config = dict(
    head_dim=64,
    norm_place='peri',
    rope_theta=10000.0,
    attn_scale=0.125,
    extras=['capped logits'],
    optimizer='adamw',
    beta1=0.95,
    final_lr_fraction=0.0,
    batch_tokens=131072,
)
Each number is 128 + 24 x the weight over its row's rms, rounded and kept within 0 to 255. Layers, rows and columns count from 0. The size above them is the row's rms in percent of the matrix's.

# layer 5 attention key, 576x576, rms 0.034, rows 154-178, columns 448-511
size [120 123 133 133 128 123  81  79  82  79  82  82  85  88  83  86 108  94 100  82  86  92 105 110  93]
[[139 134 118 118  95 107 143 101 163 142  92 171 135 151 116 125 149 111 142  94 136 150 167 161  92 127  99 128  91 132  96 114 121  73  68 165 113 131 139 108 149 149 156 124 169 153 175 111 152 102 131 174 111 120 135  74 182 174  98 128 134 116 123 147]
 [131 123 119 107 161 149 182 127 150 146 124 121 138 119 127 162 127 138 140 128  68 138  66 114 127 149 139  97 131 146 128 159 148 130 123 102 137 132 141 100 133 135 134 124 113 118 123 118  82 117 121 117 136 114 140 158 156 143 122 168 132 132 147 126]
 [133 116 104 128 166  96 104 169 104 162 176 178 121 110  86 110 134 178 108 127 118  87 129 158 129 134 199 156 149 127 132 181 111 148 161 138 132 111 127 148 122 117 144 116  92 116  88 133 171 167 117 138 142 134 158 139 116 133  99  92 103 145 165 109]
 [106 151  61 142 127 136 167 105 139 143 137 112 124 140 106 136 137 100 147 128 140 122  89 105  90 137 140  91 133 161 130 137 177 136  92  91  83 127 113 172 124 173 151 128 132 140 145  99 162 123 134 135 155 134 109 181 153  93 132 105 149 109 116 109]
 [120 134 159 160 132 144 116 115 126 168 130 131 103 121 132 127 100 155 125 100 131 147 163 130 131 134 165 119 129 103  75 127 167 139 139 113 188 127 125 100 105 169 120  86 145 141 142 158 131 109 159 146 157  98 151  78 176 121 133  98 179 149 100  95]
 [106 112 137 123 121 126 145 103 126 124 123 124 135 182 163 138 131 140 119 151 158 156 175 136 168 106 106 115 137  83 127  89 116 172 135 139 140 119 152 133 118 143 150 107 118  91 123  92 143 164 134  84 134 164 141 131 143 146 142 102 114 124 134 100]
 [121 114 116 118 120 138  87 114 157 117 104 136  94 145 134 147  96 144 103 151 145 108 124 159 105  98 155 160 129 151 134 136 108 134 122 108 151 145 103 159 157 140 152 128 158 131 148 157 108 140 147 133 138  94 210 109 107 123  97 137 147 150 160 142]
 [134 106 119 167 162 134 135 133 155 160 135 147 153 147 146 150 131  90 117 148 126 121 130 131  89 136  78 104 112 132  87 140 131 154 121 138 140 175 107 106 150 142 146 136 126  99 148 132 137 106 113 125 137  40 173 140 141 129 130 140 114 142 181 146]
 [135 122 121 115 192 146 140 125 160 142 118 129 128 136 135 169  89 122  80 146 113  99 121 159 105 100 119 120  90 139 108 159 104 126 163 101 156 150 138 122 165 137 136 145 118 122 154 172  93 114 109 137 148 115 206 121 149 146 126 104 150 173 144 134]
 [146 136 131 131  87 121 122 133 114 144 154 146 118 100 152 102 161 137 150 119 150 151 128  74 160 139 126 140 179 165 106 138 147 155 133 128 127  97  96 108 131 122 111 151 109 153 132  97 146 159 135 167 121 137  94 139 138 103 122 143 121 104  72  89]
 [148 118 118 158  83 174 131 124 101 132  92 123 109 141 140 115 168 142 121 155 150 154 143  95 123 138 104 106 164 152 113  94 146 130 142  95 117 117 116 140 146 133 137 122 149  76 138 145 114 122 131 123 136  90  55 132 105  98 145 111 143  87 128 168]
 [118 141 129 111 115 104 108 130 158 121  97 147 150 160 141 112 122  90 129 138 105 104 139 133 117 122 157 125 104  71 122 147 135 122 131  96 140 171 161 150 101 114 133 139 118  89 117 152 130 104  95 125 101 131 105 116 125 135 117 118 147 166 168 140]
 [127 141 124 182 121 113 154 107  86 131  99 129 132 119 147 101 136  83 126 154 129 120 111 121  93 117  94 119 104 125 201 146 122  92 148 153 117 145 130 210 152  91 114 104 127  81 137 111 151 121 147  98 121 144  97 136 102 100 118 114 106  79 114 160]
 [ 97 104 136 185  60 133 137 126 110 164 128 115 146 158 131 155 137 169 122 163 135 131 138 118 101 153 110 137 135 139 104 100 132 109 148 134 136 103 102 136 148 103 121 103 125  91 133 166  78  97 122 152 126  82 148 142 121 115 117 118 126 105  54 145]
 [137  98 144 127 136 105 148 110 161 143 121 137 140 117 108 161 150 100 100  90  91 118 136 147 124 139 164 112 105 102  96 117 172 122 134 140 125 158 130  84 129  98 135 176 130 113 136 138 129  86 105 114 117 151 139 104 162 142 132 149 132 170 144 131]
 [111 133 156 141  86  68 110 113 135 131 119 146  92 149 130 154  89 121 152 173 144 123 138 128 140  97 164 106  92 137 100 177 134 117 156 161 130 128 170 133 115 164 124 116 124 145 163 122 138 126  82 133 118  80  97 115 163  98 101 121 113 111 126 159]
 [108 124 126 160 160 200 117  94 149 145 121 135 149 135  94 184 130 120  81 164 138 155 122 106  92 115  89 118 124 139 142  94 117 113 144 125 120 135 126 130 132 167  97 130 159 142 149 157 101 114 140 119 103 115 115 154  98  77 125 147  99 115  97 171]
 [145 133 126 120 121 131 128 127 175  77 124 129  98 179 111 121 101  98 145 110 118  96 127 130 152 137 167 157 119 130  74 179 114 155 150 135 132 123 137 137 144 202 156 136 148 141 136 192 106 109 128 150 102  99 129 112 148 158 131 117 151 125 184 151]
 [170 118 103 132  93  96 109 128 148 120 126 101 142 134 132 123 124 157 104  94 145 124 157 145 161 111 164  97 178 119  99 208 111 110 132 147 172 155 197  96 118 130 115 174 124 131 163 115 136 105 121  93 112 123 112 112 133 150 146 159 133 153 116 113]
 [167 158 166 125 182 154 143 122 107 115 143 126 128 146 107 112 108 134 141 126 129 169 150 107 129  88 104 134 165 204 140  95 133 145 161 105 147 110 122 106 114 123 159 109 140 128 140 110 114 171 148 140 163 141 108 164  97 133 104 110 134 127 126 131]
 [166  83 111  91 178 139 139 155 140 121 148 107  88 190 144 141 123 164  71 126 100 122 113 138 182 114 158 138 138  93 110 162 135 106  93  97 139 143 112 146 128 139 138 149 114 144 121 149 137 127 172 137 116 163 136 127 136 161 150 150 140 154 154 160]
 [130 115 153 115 180 129 104 145 129 166 143 141 133 104 142 100 125 122 123  86 126 104 137 124 102 143  94 104 158 129 115 154  89 151 147 132 116 115 123 144 142 131 126 143 109 103 139 130  70 173 171 144 202 124 128 130 125 156  91  93 154 151 138 114]
 [129 150 138 173  89 133 159 124 149 115 105 137 149 142 140 123 134 118 153 160 143 138 115 142 129 109 131 152 105 117 121  82 165  96 110 156 144 111  97 128 143 123 137 155 146 169 127 102 149 120 127  88 116 149 106  95 134 110 142 150 148 106  86 130]
 [126 158 118 149 165  94 156 172 194 143 100 121 116 102 116 153 125 133 151 130 102 119 140 118 144 141 109 124 134 124 119 114 135 130 119 116  82 112 149 114 136 121 107 125 121 144  88 152 116  83 126 102 117 108 135 112 141 111 122 109 162 129 146  99]
 [126 149 119 151 141 122 118 196 113 128 110 127 122  92 108 146 134 134 153 114 122  82 114 148 121 108 104 131 112 108 124 144  85 136 119 130 141 134 139 118 153 103 150 125  57 136 142 140 125 117  77 145 160 138 173 107 126 125 163 104 123 145 113  93]]
# layer 5 attention query, 576x576, rms 0.0358, rows 155-178, columns 448-511
size [126 143 136 133 122  74  95  82  76  71  87  76  89  86  97 104  80  79  88  86  95  94 100 117]
[[131  74 124 151 153 149 150 133 163 118 177 156 158  95 142 112 123 162  97 130 118 113 172 103  88 101 125  95 112 135 124 119  98 103 160 163 155 136 124 132 132 129 145 135 128 158 156 156 106 123 127 133 125 180 133 145 136 117 110 134 129 104 122 115]
 [135 116 116 155 156  88 139 160  86 153 131 133 201 117 116 102 104 145 150 128 129 106 172 122 126 135 177 120 162 117 103 184 139 119 126 168 127 140 121 142 126 128 156 124 112 118 122 117 160 145 102 151 170 128 142 127 147 118 119  90 121 109 105  91]
 [128 132 103 138 155 139 111 136 135  96 132 117 103 107 130 146 132  76 159 134 118  94  94 148 110 159 116 155 176 118 164 141 165 146 126 107 102  82 100 142 107 163 155 138 164 167 107 113 148 115 115 136 132 103 126 150 150 119 135 139 141 112 130 156]
 [138 110 152  96 162 106 103  99 146 165 181 153  96 170  99 130 102 154 133 122 116 120 127 137 128 141 177 103 133  91 119 132 143  92 132 138 120 139 186 115 142 164 120 141 143 124 142 149 163 140 136 134 126 150 127  79 154 165  82 142 145 133 157  86]
 [131  99 115 105 128 167 173 138 149 101 144 125 108 139 148 134 156 110 144 175 153 142  98  76 135 133  87 109 115 115 150 121 112 115 130 127 147 106 147 141 167 158 112 112 111 135 153  85 132 146 145 140 141  97 120 131 106 141 113 151 125 140 144 114]
 [107 113 113 130 157 180 196 112 131 126 147 124 164 115 130 159 122 146 158 173 123 139 137  96 152 132 142 141 120 146 139 126 134 114 143 137 155 133 150 125 121 151 125 116  51 122  96 123 136 153 121 138 120 137 108 132 115 138 136 134 145 130  95 124]
 [108 113 146 142 125 155  84 139 122 118 120 131  94  91 124 128 146 134 104 131 138 121 103 182 157 127 136 188 134  94 139 142 102 121 120 108 110 143 106 139 113  91 134 130 184  88 152 117 106 133 136 121 145  99 129 114 123 156 149 135 134 123 146 137]
 [ 98  90 143 153 150 174 106 158 129  98 131 125 114  99 148 133 143 154 137 129 120 133  97 150 176 155 169 187 133 111 155 130 120 168 104 108 122 117 117 139 126  82 141 107 190 108 135 124  93 122 118 146 148 117 138 111 106 159 107 151 124  98 126 129]
 [140 152  83 123 112  89 114 108 131 160  87 147 126 156 149 113 132 124 137 170 128 111 107 138  93 139 104  65  79 125 154 112 122  69 129 154 119 117 130 107 130 172  76 132 123 154  83 153 190 110 115 116  95 154  96 131 163 131 155 140 126 174 152 136]
 [139 134 112  77 137  95 111 144 139 132 170 115 141 148 112 121 120 125  98  67 109 120 110 127 145 105  93 143  89 131 142 109 103 130  90 156 136 175 120 146 109 137 132 146 124 152 158 137 106 122 115 120 114 135 170 144 120 124  96 165 131 133  78  88]
 [138 112 125 136 144 172 152 142 137 143 136 130 107 100  99 152 204 150 126 133 149 115 145 179 115 154 104 132 179  88 129 159 119 115 164 113 134 109 140 133 161 110 119 132 157  88 123 115  90 147 126 133 167 129 134 134 147 154 133 154 113 131 164 138]
 [133 121 154 127 139 133 124 155 144 121 164 124 121 121 110 110 114 148 154 136 135 115 135  86 171 107 154 143 124 168  81 134 174 131 106 125 141 121 159 130 105 132 159 133 106 160 136  84 143 150 133 123 127 139 177 119 110 147 127 116 152 161 145 131]
 [109 102 121 136 149 174  89 142 105 128 115 108 104 138 136 140 167 159  90 137 124 137 139 159 100 140  97 113 126 126 146 117 139  96 118 148 136 155 116 135 152 120 145 184 162 145 130 112 144 118 134 167 118 115 134 129 137 155 164 127 117 148 127 124]
 [130  89  90 135 148 162 132 125 103 139 120 136 106 122 126 134 164 173 125 138 115  97 118 159 108 108 102 127 169  90 151 129 100 107 140 134 122 111 138 166 166 175 113 135 167 106 106 115  85 110 108 160 166 135 114 128 141 155  91 134 123 121 153 141]
 [159  80 101 149 132 158 131 112 154 162 115 113 129 103 122 105 137 180 101 128 102  95  86 157 101 141  88 154 133 117 176 109  95 122 109 123 132 125 114 130 139 133 100 187 137 112 128 133 108 128 128 175 136 120 116 122 143 153 136 165 117 162 150 112]
 [143 132 154 132 111 104 139 164 120 148 148 126  82 121 115 106 112 114 146 125 119 144 145 142 153 108 198 176 112  92 118 163 134 144  91 121 113 110 105 108 122 129 139 141  89 112 156 116 171 135 125  97 120  72 147 126 149 111 169 125 140 124 145 150]
 [107 115 149 148 111 111 128 112 106 173 127 122 103 130 155  72 114 149 157 107 162 150 155 160 134 136 148 161 173 132 114 147 104  98 139 133 124 143 143 148 110  86 152 138 125 149 155 105 109 124 116 152 144 154 138 119 104 132 172 150 168 112 106 112]
 [121 143  92 150 112 143 135 106  93 117 114 140 145 137 111 161  98 117 115 121 159 147 106  84 116 143 177 127 106 125 164 135 104 108 141 163 138 123 130 134 101  60 124  80 116 168 139  83 157  90 117 118 120 142  88 155 136 135 103 109 156 165 110  93]
 [117 144  88 119 129 122 156  89 157  95 103 108 165 127 102 122 110 121 128 118 122 107 122 151 140 133 122  80 124 142 109 133 190 122 112 152 147  93 150 114  77 150 155  70 136 112 135 111 105 136 135  88 124 128 140 130 102 111 116 125 173 125  95 162]
 [188 144 124 137 135 159 120 133 122  91 141 123 108 123 112 125 125  80 144 139 147 113 136 162 156 135 163 104 112  95  94 114 157 126 123 153 142 129 161 126 117 195 118 123 122 126 135  92 151 124 148 120 151 117 111 158 164 115  77 157 140 141  71 129]
 [164 153 114  82 134  70 130 116 126 113 112 111 138 135 139 114 111  91 149  59 126 127 150  89  99 139 156 106 158 148  96 148 153 124 135 167 136 130 138 114  95 128 152 121  97 139 102 180 122 148 131 122 135 158 133 118  75 149 121 150 146 117 119 137]
 [148 119 158 154 125 132 146 127 141 113 145 137 138 106 149 107 152 112 131 168  87 122 148 135 182 166 122 161 118  96 109 160  86 133 114  88 118 117 161 101 140 104 152 116 138 119 112 115  83 145 106 123 129 105 130 123 164  83 127 132 145 157 140 119]
 [148 104 128 139 128 159 139 140 139 138  96 143 133 125 125 109 140 131  91 143 139 106 122 171 115 152  85 127 143 102 132 115 115 109 101 148 144 152 161 164 106 137 140 158 142  87 134 150 100 163 124  90 162 143 150 108 136 104 146 168  97 128 184 173]
 [135 105 141 174 114 153 152 107 149 117  85 135 173 134 134  89 130 160 117 130 122 121 122 186 102 116 102 177 106 153 160  86 113  87 103 159 149 110 105 132 113 132  89 151 137 139 131 112 146 143 108 150 101 163 159 140 165 157 103 134 139 134 155 134]]